Weights of a small transformer language model.
Architecture: rotary positions, no biases in attention or MLP, untied embeddings, normalized queries and keys.
Each number is 500 + 25 x the weight over its row's rms, rounded and kept within 0 to 999. Layers, rows and columns count from 0. Numbers have three digits each. The size before them is the row's rms in percent of the matrix's.

# layer 9 attention output (transposed), 160x160, rms 0.156, rows 24-31,56-63,88-95,119-127,151-159, columns 120-159
080:467512474486493477492487479533517541513442496512468513471502504507517486450490485597470489513479496494494455471465498473
114:493496509511492492499519508494523501497511493529491480492513504481512591537541497405506480510487500491499501494472506501
100:512513504492509494502524513501500485500523494506499515495521495500521591507527475354511485482494495522497529510500501503
079:467478481530502480485476453502452485470493480489521530489503491496534549504536507510546474530483495469478438493501521534
096:523478507512489494522524498484498507507499513510491475513498496488480598464466525460509505497508526483486481486487514504
098:536504512485508492496541494502526492497522502505488508501502520499535508513535484391487486469481480524493505513500495491
102:494492501535492525510475519481502547465472543504515502553519504507461424476466503553517505532518490469503486496505496463
112:490497480500500477487498494505515491527529503491476503477488505496487580507501484425481484492495505512508472495481534497
095:517526505506505529498480496502469530501478547526503524517500494518526511498528471506516508492506527515544554516470496448
101:480466511512503525490476504479550549494488456479491497498519484462496499498513522533483465489543473541507466515525508514
104:492498508486508494507513503478492478499545500521498518509489491486488593486495478365485492508503504506491500502486526493
096:524534521441522519530504485510493502510542538559507498484521527506462509505482508475475479475480490462485520510536538527
096:501488493515540537523490488495506500495483493480512477495512530509558513480520517523539474516483505507502466479472481489
100:487466472505483510495497487495490518530524467508477465514519527503506545525548510391498496500500486515511492475471494528
090:487530512474471462506502505518503486522485498544488493485468497487476487457476477473488496510497491448500445519504510432
084:525484528494475502510439501498517470515499456465504517513473467493469526525507521500457503432528487482484535476467523514
079:490450570495487522517485511527527478439481540489464485559492490480508500514469477480516488554531481539532552501505521463
105:502489506474494484477488480527496522486515489509489497489507512503497424506513509624494489497514493461505480495498481540
144:505500495506521499507501497488496483510507495499509495501500488490502601485507482378491485488503499521496511507492515493
095:537519494515510481488521505516539512538507512533484474503512504482507559510507503428490504471470482509547538492483508518
098:519488509494497505505483524502497514466517536502484522481462539505517457481502523576528463535475491477483441477483470496
085:496473472528525512521499498477471524514519485493506507461513485484486503467504506463507490494513502549486485469532510537
082:498526483504468486462535474514488480552482476549533509481507532482504552447537487432491497484452499502491508498474483464
097:488505526466504518535484543481493517479506491517451541514510514481465530521498499498494491512543509497464497494481489478
101:504518516501512514517495520501521510480480491502499515502487495511523426519496496618536497508465510471497524489486528504
103:529486491477497485485508487521514507518493525522498494485486488489515425471495485628526491498493460480496484504506511509
093:518502513481526499504491494514468458485503483494492460476484497500504566486534472399509502500518493499456521502502487493
144:508507509499514496503511497482498477503513491499499502506504509489506607495506499359507493474499498504496510498496526493
078:472525496497503502518534463501521502506521519482476486521527521497514507527520520560523488520513505444513458473507553500
078:514458504527508480490490536512526455501489514492526482491457496519489466461514528574513512518485474490527486519509474504
145:514501492495502493499512501478500491491508485492485497515491523501506594519520497350502495495489494512493485487496510498
100:476489503518497511505501497488492509493488518478513535505513497485509403466494511603503492505524524472508483530525472497
148:499513486507504503498495501494503505501510501500500504489506499491507610520499490365494492505485503524492505494491500494
116:504514477505498472524479538482510502508486485494509522525539454471458518481523502470478487486488484502578505522488513494
107:503491490481472554498491460502512535513495517513511509534535503526511553512494485476501503517469497478548497477454494447
115:504484512481496509499498475509491526490503490497508492501487481497511454512531473633505508513505477487499478519513495517
122:497497510508505499504505490480496478491515493513491505514488501494500582485496493371477482488508494515484500494475528502
097:507507533478508501505519530496522505502527494564482505509517515470496570503503538417489457472486514498509515544525549516
094:499489476499510489487492521530489544487510523461522511493498482508527486519490477580542532560471520510511469490528466477
080:490497466547508509514505478502464498523512492477475489479513517522510483540499499473508520501514486540490489453454494526
088:528482499472479463469507526515527484508494489513502498508477517479494474457534505481472499496471468523494490556523503445
094:519504525515499518537481509464491495515502500500459509493477488487476536478498493523502520439508538482483535492471473490
# layer 9 attention value, 32x160, rms 0.141, rows 24-31, columns 120-159
100:479540513514537516534472509530461507471507509507512494495492488514498546465461525476510521539500513500477570477503503500
101:506489474520498570488524482496505510513507495477451525479524460447501469548449473479506554519483491495471471477468517504
092:496521502494475496541472490527519529496490522547526488534535512532531506497513509533476479525517499464521453505477538491
098:519549518495495482489496471519515523495488542502491489489493513478510509472465498510480502474510513490463564467515501498
097:455499475535497530489474531482474501506464483483523510478473484495481474524489494488509512468486482480523535522489489535
092:474502500469493545451486477533482497527505501519510514512501461504440474483507524491514480483525478476557492525465528495
093:534531472504496519532489514521536523541517516504498508517503515457493507497511514530491499480497512497484478499467495496
098:531457498463525540481463567486495488524462487511531496545538496522512484503502503500502526496498531479500508504507527485
# layer 9 MLP up, 640x160, rms 0.149, rows 0-141, columns 120-159
096:475522518500484576494487501484500479494511497546532494538470502526469509487495517490498498494505514444494525472531533481
101:490509495460455497491481524540550547481524496485494511485488495489471552498531484497556527495551498456516465485494494544
094:516523507537549505518504496519522497526461504543528502514456543511502511468544487495490592477486495488525470508461547543
092:522526468528497500504462509480476525511469515510492519535523526530485466507497500512524495523493523497495495459517507503
100:506499496460478494506504538512517478491480542503533489459504549495502517451500495438483490523518536518502485516548507532
100:470505488508448498493464531502485510500505494553525529517499492546475514456503446499532498487503571498518489494468512531
105:557496494531484488523489491513562501493490531480498519494481522495471508550534472487505485446553531522457486516498521508
093:473523458487483532497470496510552517480523512521500520504488509492494510475528532420519505510489508506511486473513503497
113:489486494521477503471492522529497489500510489527542486520507537505500499511515501478499477494529488489513505494539545511
122:504451489473506474503456482554513534494488498515507512512494553503523505516479490506508512499508504502456470479518530520
091:509511502456481513500508473548496477467493489523522513504501487519572473470507468482540499496515486494536490445514488525
105:557482480478490487489503480528525516516488504508494517467515510511494508519513467517490514511481493510479518457514513509
100:486509495513460452499456514498496557476523493516518540540484504498535500480541533507513560510482539511515504503467513506
099:556463491488500514534486510523510506512518551484462560503524531486499464487504526473490460529501512499504461506510504511
096:480477474509517515512473513467519508526489466521550583471547548493508503474502509508505493515480529525538525518508534540
091:480544495553512508485501498510507491499519509509495503525462501473476501492545521474490480497493513473510524463516571515
110:481464527476497535501500522520535482452463516489513526489456544487491537521506499443550497538498525456453438504538505495
101:497525435479490512503489480496529500496490548502517493504505507543534528521499465505526542486556529499445511499513501498
096:535505491468475472522451529516523485544519521518504504502487498489530499450511523473494479481506452494481503485460525506
119:493523460527421553522493514522491513464511495518515493498506525474538540498478459516535497479472495494487543490487562506
103:522493453527478515541496474490506523499527593530514509493525502513474480481488509499495491548530468510468480477532515529
107:516483494502458521447498466501486491533515478514522505553514511513496526447520527493475475468510480536496512490458520492
116:500483463474492491489484529520481498519463502496537513499447506536523515526508474462525491524561500497489479499528507520
096:520504522451447499510498510501483553456497575504519503485457518498507465452472472509504497521526514485436520496465532507
098:523486495537490508485528498540504514521510478514461524498443549460467545508525519478519477490498531454508506477529504514
109:499513523484503454465485523501531484534521521507505529518495495527509525467495494493506473467542499521484499494520483529
103:475494489524484562514464502518534506457522492522529532478477503500464468497467502477548489463530486474478485464476502528
106:511512519481492505515522528535498501477498497497495506501506514493506484457463494492530491507481499505527490490522491528
101:518481508509504528454497505488497493493490498525467496516506518563498528539451434496519487516531521495463500441511500510
122:519519510509476516480525526572535549477474538550475544496459534486476508487486484506526535502507506470510459488535520497
103:494500495477487498518498552474489495477468480515463507504502500514507493507524461478511479464471502497500509491539536521
097:582506488534488455509461521566538507501496521487519479555477503466502493515493517489511462493475524491525508467507495504
094:492510482487498479485547498481469509502512525479527509547498532463500474517479491495520495526492548505492482470486543481
097:485518476472494476499515554504486495570517485516518544499494489558459463492515537476499505504527511494456482473503521508
099:490510498504500493473480517521513506500451459475495513449521497520512495506468505509492462530534525544480470469488510534
106:535503480533515488534495491521530503440501501501470490502517535445501518454558506465492510483513481490471478503480509502
100:507455513499480482518535468515487478526527467509523515514516514488517463477520480459523508491571538486486505481499488513
092:488500499476515456510518497524524537551516536517502497522501516482484559494493496504511479479530487494507510498514512521
102:519501436510489501549508493554537481474479523505546498519474496486486449534497488488488493505507479498534485454455516507
089:516503493494463474493508487515464569530505551517497494491533505475519508531484494506515502489498499479459516488469491503
099:517503445521504432526473504534516504511491511479517504503533521500515507460527468493489524440477487512469488493504534533
106:523478481463483481506533491504504504487477503504569484484510522507538520479463495482496470506515520493441515504515530487
100:467510484465485527483483484518537446491469515500522498540492512512539511508501471501516499498521544533486573494480569496
097:498505504485468450506534532483474561531518498500551479540495509504488455493546511502488468496514515502544498487521517544
096:529521520439456491501496500527500541491485471517514508468487511536509475523525482497545488511531502481521471511495495559
103:509493523514484511516519531545551531520480533493524500498516495487503510513507503460491498498503480436472505452517511538
096:528493500463517464558506510488471482510505476520540515471535523506513504501536474499574451489523502494435535463512481505
095:523492473479484550493454488536493532479470590511517496486493516540512511513501508503519469524549506499440495492504489501
114:553532456472488469458518534476544516491510466527509511506473499501490485483511496498490492458548548514450545478504525522
098:467462499516492482499465542520507520550399501487537547467500521494487506513493492487475503502491549465519519452535524519
096:501456484501496503546516464514472530502468484527534477473543510507489518513476517495504489460545489493504529487553521527
095:478537534473479490517485548509558527523480523522486537477513504509500474513459508464566480502544520497542490518482501509
102:558516516522498498483518521504517531454498482509522527497489480543473499486480503470534471514491551499492539500498516524
103:491479480463450499540530498497495507482464495503477488482475496485511479469531513495487472500526525496485512514484546541
089:496515484522473494537518513463520571495510520528521509530461507468487478533483520479509490507492505533520532522534512489
101:510506448497476475525500465515571538501532503492506508474459530504532519531504517471492494524487518498498487466481524505
102:495513466536521467479478487512528461542481534535499519508490499496517498515508462508523499543499490489481553465487493498
100:510503471511452486529513494467453532495437502502536478538516527451536484508521514478521491473481537506448471531483525494
094:534511518522473448511489493505517506531468470508534502493499511489507526516494514495501472485516481497542492495494530497
105:547494496549483503556515532506522503465515549490511516459486519515508530509474444496537499479521510511454483515518513492
091:513480468455482539529510520553501527491501480499464509523469491466451530494475513492508522476518484442530497471534486518
103:511491491465513547505498534540508530523505516499436519471498525474534548463470505495532460502489526477499512492509483528
096:523468496476481503487499483501519461454503517525515518496464493483532515506473463469492476502523492498482509477483516498
094:487476459518478515506495508490523508529479518486533528545445505487464482533538466486523547481540533518523529468506513504
099:490468498544473474546509549515514507513488529538527505498465519447523525537527485506514499476542526501524506496514522478
091:482464508447483504481503469502477471468508490516495528465520468532519493444499492492537497458502493478496520465513531519
090:512508484474499541491494561510484509522522492473469528531537520425563510474482506486535490522532525496499516502501513512
099:534498478503446558503529496539545534508499506522533477478467505471444510510486538516511480491532473454488480470461492533
092:510463499488491501482535522445478474507498513472525488542491533479491467489467475476514481458520506444506476451444522490
102:549505447501470509525524500518524513498509547496512499506504505454496492512486550523487547489512478517476496475479539549
094:526502525441467491523482522498508482483464500481537495513476485503543521506478531492517500482494510489483529525496507489
101:468487502474511543480511518518504501468520501550512502512472522459470503486466535516513537532545536461475513451518514511
096:512535459470486492492506495498486481469503485521460521537482525528501489491531507502535555465540560489499486483497534534
096:478465510457489499511482467498475531512518541496531528527514519487497493512485493492500489438475485484512513468547505501
091:524518512521491509506524468506503512470488538538480499518510503490492513462471495524512522446551498458495519497452526506
110:542492495471477486530551505505517512484522545513550502491499530528487484523500531489539518478528497495480504487492515482
099:519516467484470477541450502526500499458461505536497496472525524492495474470521487502488540461493474537501492491507533515
097:498506491495446504490474494548547561525462517504495521497489541545484521500506552474537485462533496513497454493487500499
105:487484506477507492454519495534473520506519484548518520542494554491490481496554532496459482500502535517485476518447516508
103:512514488503485517521477478541495472464502560515514493531504507472512467447483536484503477476510513502458512488504493514
116:553542512482455522512490531508551552443464507514488509506497484527535562483526471477505501489514500505489501468508532493
105:558485460441488514476488473545481505442481505488482487536483522492476501513505503517520531496486499486487491507503522510
098:492519511498496503489553479536512500467476468512516537483446570502495496482478527476501527509496493492530468512523507521
103:524510521491497484509501515467515477530497496455514516503498479462499514469446478481505507484551534490461515472429495516
095:548483494501461495467517485480520485499508486517535499497488487487528506502489513472498537447548544511522514492484548518
103:470514445484498461528445494490518496503525504491479501507530472495497484521498490485535461459503486488482504482467551499
105:469496479456447454517459497471502548478459508519514484486493536467487499510483538491530499522497552498447465482539531516
103:523503451470493467515485480479464503494477534468512557547498511452481527517475485483495473482502491468513511489519517507
101:495503494546488477499470498461486533495535482496487508523441503493510498522526499456514555465502510479513477478524557508
099:538497502471491441526476524533491481514499482506530496472527555478509487469500485480498441517514545525529485538532520497
100:513517502471471475507492532490512517472483523518527525475497511524489469547508495477535516484571489475488454515490495534
088:488485503469490518512529523539509499552486558503533529486495517463534520516465444516527529490504513494474482464536515511
096:512494528521513503507474480520533552518496488492466529518454497499479483496493500461515545486507499496482509471503532494
105:512480490514482544553515509539533520499537553533479514525483496476477500476507518515498524464561505510507533490500505515
097:450533483510437432528498522511510488504483535492518502499501504456522519460528483491488545480502521475483519503500525514
100:509488511497494483539481510503531545468494519485522517470499484472534497501497485511505477489513476505430494453509514529
100:535561483496472494477529484514457502523470536515484518508510519457476548483494496445516496530536485477490464510444538512
093:531478488467497482499512513538540460485506509483544505542481535421529492500526511478508484508481476470490509496495506490
093:486505503525477548481502515494534482487528528505512540508479525506460523464499465493532486456500535461469522482498562510
106:484483484492448487495530489507531488512540468525501539504449510452474517517523498467511548471476515440499460464482512501
098:518459504494478524513526517515507482483495536500469515500501530472484544517533504457528527510530509491529473510519540504
101:487514475463492513461454469486524480495510515510489541475483515512530484474557520513503490515535518521454507468463518502
097:483505478495473504541466501504538526537526486530519551495547497531484504492512505483489471509546504479504500487533506526
102:516487536489494513520496531550521495482493523474489506531479488480467468520518463471510472495502488468512480506520530513
104:507494523502507539517511505503511493492465495527499510508434519525486515475471484474524476518496523474485487478488576499
096:489553477499468535482513523545478484522494471524485496490500523484510514500496466495503555507527501532513497446497514513
103:487494482494486511516516557485524462469459506458472502516468504499516521498489455489491511439557526478463518460477509514
107:510495516497471534545494502469515489474481505546468527501494502469505515467491462513485473488554504481498509507481513525
100:556461522503475488545465521526500536504517524505532570534488511474488550474510512473517506513498507506502504499499504512
107:496469468465481535482485485518504502456497508503495514519514493484453550506447502463497522442535508491482481500486514521
101:496483479463495513512486509486481545485538544529500502521536523533508546513482473500517486524507498477511495528468533496
092:483498494489487492480498492501498516469541529500500512507514524484539480482504513486491495498475489458521519460535516500
102:484505515508493522489475543512538466483478534519500479440477510509462494492502479497529482533510502478455499480521532497
106:517465528502478504476508503514490507529477511506545496549476504494550489448445502491499466471521527486494483497497513488
094:508503463441491531479509513530513580511533536510520490503526486464502471553501517480505486484511516498501501502539512548
094:495534478518479500488455495469530510531500487474527526501471537517484451490534491471508531491462491501504496491435558495
099:529467483521489516509509538505509531468470479476459514466491522470474512549546477491495479501553552507468509516553530491
089:529544444475465499496504495507484504521476488534490546519467509514487499500513554500547468479499508509534479479495477512
092:486503481495513529520483517513531500515509472548489465490506490463490525484493512514571461515535534508501540446497488522
092:498505464488510484534448479483544502541454532479508498451522519472500491492532521491511469497495500484450476499496509490
101:504506494488502556534490506507546531504505515515502524453458461462492509494534488479521512440516547524528488499501535514
103:511510496475527500498506496522544528488492504494458503519518511527468458452518470492499453499515475512463446502484535541
095:503514490473463502479500550478522541512513518491504531547465511535473482519549519505491471496478564494531475521538526533
105:519477461452450472499507534523485493514534484518537527516449488495468520505481518482530521512492495474524477522473509503
111:481538483477438545511538462544502522510479545508488495509442535500532489483526444476507533500516489503489493534501504520
088:508494488520505472527463483483527480523526475501501509511494485487469467523504493443514533544500521514480484513518545537
106:503505504435474522558526500506497542466511512555497516500479541493451477462515536490512512510484517496447509475504495510
100:515510458483474481504475499508498510498412530525505503533523546463508520457522490498492515474512469490516496480491531545
101:501452520450504519511505537518490462512453489506530539501457544480527491493534485462502515545517532498488476509516505500
103:522502446479491481480470515531515522477455468506543491477473522498526482481479512483515467490488499484475477514450512532
094:506514499510479457507500502520501529526475566495481472495508516454501495493470483495549510453558504506466518464492475529
104:525503478473497489484525475517539524503491519477502524527492514473483503503445516489499521510493521504516488476479597519
093:505503505490469492521502480517555520505491507476485470504496482476460472513485515500507488470520510533489527475465507540
108:535495495482506494537466539519488512436458537508519516494478518524502556513520520491483499462531538498522495514495490532
093:501506482491474514526506550513508462522531517489523542535480503517562488534445490478486492499496522498479524503459545456
094:518515523516528476512519520493546562456489513509492523500487528503492488509504488517486491483514510493508467514490530502
096:454507502537504518487460499485525543498508478544525496475537492455466500482463537480514497518503508470443491457527517515
096:495513532476475520478496546505501516479485544496525543479477481562485491524546484476524485491471487472506467495486498512
098:491468454495483467468496496529509495485495511471473495472486514476508508493530497450527550492523496470502491450482505520
105:505475474512483486516489533525529492509490493519476498505511483513483495459470494519493485469548492505488523528491504496
105:520545504500461483468485492477493497504488519548453490489502518494497500519479478485488538493467514509489527501543524555
101:481454536502471535475486498485509520499488525496512523492515494512484490524459496481489491508531531523449457491507502513
# layer 9 MLP down (transposed), 640x160, rms 0.146, rows 0-141, columns 120-159
100:496461498510477515491487501503499505487481531579524512517481510485493454486517469508498500512491536466465450485495498524
112:487476504485464509534468501491481510432498479476519485483473477478482539533513487493474511519520504491536406509487518583
095:475463494509459454490510508482484449505471516503528524439466503489483509514554463460531507519526452504523476448473509538
080:524455486457499492498470462521482460475531502515504489492472521484511501480487489453506556480508482454492485524534520448
109:557525529519518526522496491521467508515516517489471469498542477522533508525509494503519487487452527512478516468501494468
096:509544482540477508508520481494453531545456510463465507473484477484542494476479527490530514487492470461521496485520493494
102:495513508468546512467479447521515535476533494497515523505535505482503504531496533477498488549502488495540501503524558498
091:544485522470508504524512505501447446486472488513487488507535525503573465456532464507491495470488446501535502527536514467
119:501483512511518480487514490510514497460486499501507491517532526518493445504510482484461483512501502502478429506485478568
113:493477522513511519470510498516485473511531529469516505509521519529506505495468495504477514497447481505541466516554522525
095:478558488474497488485482517497488509510478519490516489511504540485491512463514496539519500514504515514498580543507468427
101:455526512501455476485472500472522512452513461470525493478459481538466512485524474553489515505495474487467503507502559494
101:518488507479512485550484500451495525481539465502488496525482509446498516506528536550516456513491486518517502512481494522
087:465469499505475536510517505481518455506497508538494514497485504490472543464507485525487510537504494538519484521514540482
099:525501520472497535495486514496481529511482478514508515529541498519489491479460462518464519484523477507496527479466501538
086:485484476510490524463543499523512502500482482540481451521502530500537467520478491481482499507442484466536475491527503505
104:530487506464528510508483499487504503481491466458501537498478485511474496488497481522487497471516483463538486520493508476
101:447524473472513490476482499493460527511507442450511492523477480493544487492500504517517501472496498492502489489478476511
095:489493521508522557492519515507475483497539491503485515495525459489513488486524479490438506488499517502527463494503514568
116:489508473483515522522496496541490513515538463492495459506502484517503498472467509531507490539408487469489531497483501485
093:497481465512447505517493516512490507480487466512529489480468518532535552441524507492513493502498499516504473510516483520
113:513497539489566491563487501465457541479498526471472494494493517540506486524472482493489513522476528481515534497519488444
119:489492510530499488485534456488452486513510461519484467565512517502494502541515518512492457540500508517510556461523530496
093:529460518530503536507496488530567471492557461553500516516504469495511501483500552469516518526469525485484498511459528484
092:519532550518500528454500492526517506439484524558442475497493467519507506541479509477489472506483488476508503505508463478
118:540469473529502494482507500485496462488509501491508451496526476503523507522509465495456537515504477478542431516469538568
096:480503474493522484488532512540530463465476495519503503468476451431508524507468540501524451504498485489524474480454507488
105:505524481465497513422535513514455533502499486493476505516525538498503477532502510507518472496478485507509493510495449444
109:485503482511497493510481490541491514508522490481517500494537522496510506498494534491495505467505488495488506526515470445
130:520500494526528474458483517483482503530476534453465485501497505559499496513528509518542506461518482530496493476485500497
101:455512531520532471491513486451508489551454513440465501506482526514447521499519507518540464474498459551538521503465512493
092:513487471437469485489521519550483512538481441514526516495454517491536484519505506522491501495536506471486516473505485487
094:489470489489495511549533516467463503481527524523498538482447488522497531455486490454485502485484507516477506497534509520
087:504520530456488478485513507540469536470483519520524486491498498506481508504449500491503492526498432483535491501485465480
085:476472520532527517475490499505519471515551541535485508522468516521499508464514489478489489463444519487504488511489537453
112:532505525499497490495528448538489553495508481507504504496537500492529490490474488508487467495502525499492449522501501556
103:451520458460475453494479478499511508517483503509500492521480492509532471501518467535507505510484508523517520485509484517
089:493497516498520509520536494499492507487489508526483506460492492500469454554541506484540518492466462470469499460507489461
101:485504486493521529499525446488494509485506508524500514488523507545470531477513490490491492505478498498473539484525502526
078:480509482496454464480515539528549470489503487515469537506465448507508514510481480515503507509522495515506502511489454525
091:490459497496475479489478471493530537526519478498492521524497441504453522470479503439456498470533465519485472516476530524
102:514513475501479492518562545515512510519521494503492512466457504518485491534509487481465521483526480512516472533505517554
099:518501475519537523513522497503533497537513463533441455507526506509541475553474552499453488484511503528496513493461483509
095:459519512462442514527513549533516477535500499505475503449443467533507491489483500465464484501514507472536542474503482487
104:512522486499506463497504457502494546499509517480476504505506547503476495522522491532543461505510541470438551501513495444
102:464513503502514464487474466476464490519462487513482466502511507527523474519513492547497511524503537504488493476459491536
104:521545504498481497492519490477484498504510530509509504511525512520507505473509478521516517514495512502486481487486445417
092:513532520479485524479510503506495526495526438542519517491496476482454539520463484477542498520514498470485490512508448503
118:534513515511515506508489517534508506509478525534493455464502527490488483511493484478442515471487501482495456531482482518
093:541517486540482486485544459526449490490517493482476482505544491509490487522472529519482484461507480471506496476499523566
099:514458490494451470498511494497491510521530504513502504512430532492519476491558525469500519491505520447512476474513481481
089:477512517496476537476476524465482503485495527463473490490478494542496481506471475491517446493518497498506489511560461480
101:502488484544513491504549511470534504535509451515511513472534522535509535465489468497486493525492548505495494509509520467
103:524511440489513516488531509519445473490469488503527471486478516525476497499528496547487528478524495469517462478505473562
094:506494519482513529473494476475486505477515476482476515483519463494499495528504487501480484500490506504491397510510518585
091:478537508518513523484514511516532469512490489486504475507516471463510493510524510531509480475537489489534504512522470499
104:532517437481472525483531488541473457528510491540494460468485481510500479517491512495563489480522511469480492509480466511
104:508477494527508467520499502499520518550522488468484510467475478508529508497502474485492488523503468463495467492510503544
091:517522516529478529472528496513450532478479541581523495487486478515507457509466509527510482503500461546467489505499501555
104:472507499508526443498511529512471479539495482532504516481532483541530493502547485467483526482492530529471518470485498512
096:501498464497501520448527497507484506484506505517486479498490491485471475508499477461510513487492486499492596480507489445
090:541523496528477504511522502473475510496520540490506499514465529506476469455501499489496544510513493497486495476489382419
102:510547490510510508496497502503506477517515487497480497502478532515496476487471509548484502500475513533474553514501511442
105:531477495501504560506520488482528506495519509513488485496502468502475476497510527532507541512503508488450519523508490477
101:500469491471474506456494454498507542447486500513511498486533473476508462489506517514491509514508483527488462521539520582
086:472549521492499483508514513473503546502473457479512502483478518478499518456535486520490474534492519518458546528495479434
076:537466494495486495512462500479477487528495505462525487486502453477507489535519551514476494498588507516519546450516534477
109:503512502511442510497526495516525537523445467516462475491506518487535503521509525501504493480512496523504544487490485564
089:482489531473482508471472513495530495501455517496496513500514491487510484531452461479486486524531484493527488471503493550
131:499513513532494473497501482524495530480485501492489492511530515496491505492512508522487488514498527474492392496452479606
084:481508431504487495519488452479545510474513505504491475504537476531477487527482538513516487500527489484500456479467484507
095:475465497511499491470512502497471492495495562553515510522475481469513486505526493490513508484482534458483448484507488543
104:503520481523545499532468505495461558546459538520523460515529525474499533458559507549511528476542484463472519470476484490
091:503457532514490482512516495459486524453502484499492488502497485486534486469531521494449468523538502490498437513507549557
104:500519522496505504465503464518466485473479477512511482518506525463537471494510498508477517494458534495495430531496512572
106:460546511515503509488501529493453509512457527469469521537558504488504555498536535481481501468491490508506571479507448524
092:515512512525510477517457506502534471485522520520528521494528545537531516483519500518472505562506476481488456543519537558
092:535480522541508488475508462517495476508547504503497465537514492517503529471495545493512470520478495506481516534515467495
103:504481472511490487463507510520515513483501488548538500488510549494491459504509472490395488524507507469487434518479535544
099:522470521502517529501519480529504489517538506516503462511513471515483493530522518495508478483505503522520469486459505558
123:488523519509507507498481457490439518509478502489504504536495496524509513505528524510479493529492503497474484492496518511
107:516488528554534517496484532457490505460490492480445455520491544491495503509466516474503512505469473518520496501471494489
103:520496502507456519487495494529490498462539498506516514487509497484512467487438514485455504555492506499529493483528460466
100:469458496477493494462493529496491461500525466487529472468505531463509490502483507562472514477479507512539457477483518531
097:474482547502514472495514507528484512473479481464520504482526508529503503489501530509539523554501468487487490502483498526
107:501478504561520517491469502480520544478476497501490511527488519528498510534477544497477476524500451529523494482465465537
108:488508496513485496496487487536488494482482518532506521482510447562563500532483512482505505515477502511500500476484480488
103:447509507472449443453529517488507499508434505510537505497527478539536533492478504498477497504527524478533515510496501497
110:503493496516487505501501505498485487467571513492486519488518455499523511473463524484473454521508492468487433496499519592
098:483473489510549513497522519426497516523473515515514512494458515497470521476486574531471509488447497497496477504485543464
117:504521530485533538514539515491496471495473505551460520474528474525499493504471457499509518513473514457486555508487485582
101:509537518522485476490490499539499494489484513493496477472498520530478506528492500520506524496499497501489564511462506411
097:484527509487477522537541493538475492473484530488517499496517505546506506521498531497519476511530521507501591462490478435
100:461501518510522509468532508492538496462471493491522514531456510536527483489493555502545470472477537536534491537506517477
102:506505507521513452502474487507510468536505530511527515468493553473509498506535500505505470521485514482473500482461506476
100:471495484491497495460479487520488499494487484500518500498484484540528508457487466524478531479495506516483540523489516589
102:455542543471504489536495500526523501503494489536509499506495516522481513546516508479481520510493531506533459533473525542
080:509492468495522487488495502519504511476457458463509484515482483454513549522529523491497491501473469506503494479492516479
087:482490496532496539466506494496503488484458514546507496505499493488482496509474498498496509488485511459518459505507480526
109:497453525485514505509506493508508492469492486476542514461454519526552505534486475476505479500511513485498505499507498454
099:560523483478499485512506535498514503520554488505515518558521496459484484522487500504507512497497473509537512487489474504
103:507477489516514467534505487476452485515485533514531551566476520512505544508506536512481522514518493538523521453511477498
099:465477474486431493581500500531491474511471496515522467478478548503466481509483496532510538459472498432518498489521497514
096:489517508510543480531498490479465461472523515524456530494514505507461499525567495531489536569473501531513501497478509508
097:479465486534526513498497496497466497512485506510494477508507494498485502503500457502503487511480515488500455511511482530
099:505535495506493492457532508503497494487487462521506542544505502504458503505520488470491472506514486500496475505471520543
108:498483479479521506470510494494492522498521519518469518482505514539459515498470511502488491537416479480488461512503486506
107:527515480484492488454494467468449490466493482502523500501523499515485520486495499560469491480511466529538463515526524526
098:516468509516476490547466502511474505524522514540498473461507525485507530497494475467498489499505526447471482509447495557
108:501519473499482501467514481516540477479488492468524461521483471559471537504510471485487535508479531474494452506524472545
095:493470496538454524475513491529508476473484460473532476520495443508496513535509466484489493540559499524508516487494543532
090:499527480509471501504478563518515495525511497476481495492475514472498512468498521484489505500514488511484561499512488449
102:484492501516513473490479503486515487484540485523482501550509510522497478512537500542468550502519516464501470476435521553
103:475461504498448457486500504542506542467476509503547504497441511511513539497506486481478522530505508456530420500533526568
086:524492498482536459526448492477521441466521561498514500481517476477529562485454524513478465502489470523529521504487537484
102:502491514471499541506496459508504528461531508529497527513559495530488520489460494507496506462535500476512493508512501558
095:506488490491481519484476489522492518496508475522511514464477480516476474517494538481467488495526537492522477498512525560
084:499474490509459503491494522500515516518519501507519489488490490478497517444516507464544537503516488515497481546510436424
087:508517501462486505488521527496468477517528502505511517496493480493520491440516500493528541522500522514488499504529430432
093:496509531500490515485536489489507466457516525512492472487464507514465472531526497498471543487515523488498462521488532599
101:508469492480548500470537542501515513438464481547480506510511511498493461512503528546494474477492533510504525468489472524
124:515513516498496516492489531497492516506510489500504498558471496480494523519502516492443520469518493502486400491490515606
092:478510575535538507522487472457449509503455514498515493497539470519508512473489494478506480544483534532477524504510551488
098:486460509521499478489510492482497492473525501473551498474515487490514514520552525542504523516526459515516475512462515529
124:466505502517457495495495484518484488531482521556487531499450513539515502533467462481472490496491509479456505467420495507
083:475503459544517486532503462520508507458491502503486478492469500516509497497459490478474470583475495517542509494502523507
102:523476487463522488504516496503545515525567495497443512482504507462477493475530514461530502502531495495507472529501457468
106:513443504482481487510507517501528515520479529518510484515487535486504483507507487528476540487469549465492426517473519555
098:499520424504501483478506517548503469512541485474477491478531510464492511510517530500504434467478459482535505477533482475
105:505509523522518509498507517534522503512469499495494500490462518514493528459521500428516487471508478461521476535461468531
090:472528523482505474494482516510485495487533481531499470537482526476523500465534473503526505493487529468485574553481403495
109:508515502516480486520519532499511516528517487493481502499535516522450546524511488525474483519475506524489464556507467523
102:498514508484517505489501503479462547480464557533473498494488517521489513508483486502514471475480553496488576519506498538
098:514494468504513487459479501503511509562482512471483484478497528496521468515482475514488490485468508510491438463477484518
092:510501546532529508477528506440453494439484513494476524517468506457532512471523480527482533522491489502499520532522507523
094:459499519511487494527488465531483480513576494511463514490509489505505469516513495496483475524492535500481442513491532578
099:518464525549535483521498474501470512479498504493467494509505495503535535530505495545508495443502504477521449500417493534
084:505498531558534478546475472483544536493482462451493493532497502496504466454484501553504479473509507504506542466507538485
109:531512493517501539476474454502493501515463522479495525498485516511510500498506508513472511526510491514486514453467495563
104:499527522532445493531503522478463500489522485532491515490450549549512526510471525480499521515493509504476462520542513514
120:496499509492506520478473491510528499517475496503515501563491485460491465462490543496513529508518535479501443471461487554
096:497464533513524538448474468512509468527476491465491473496485522487510522504541486488537459485518477513501507495493510479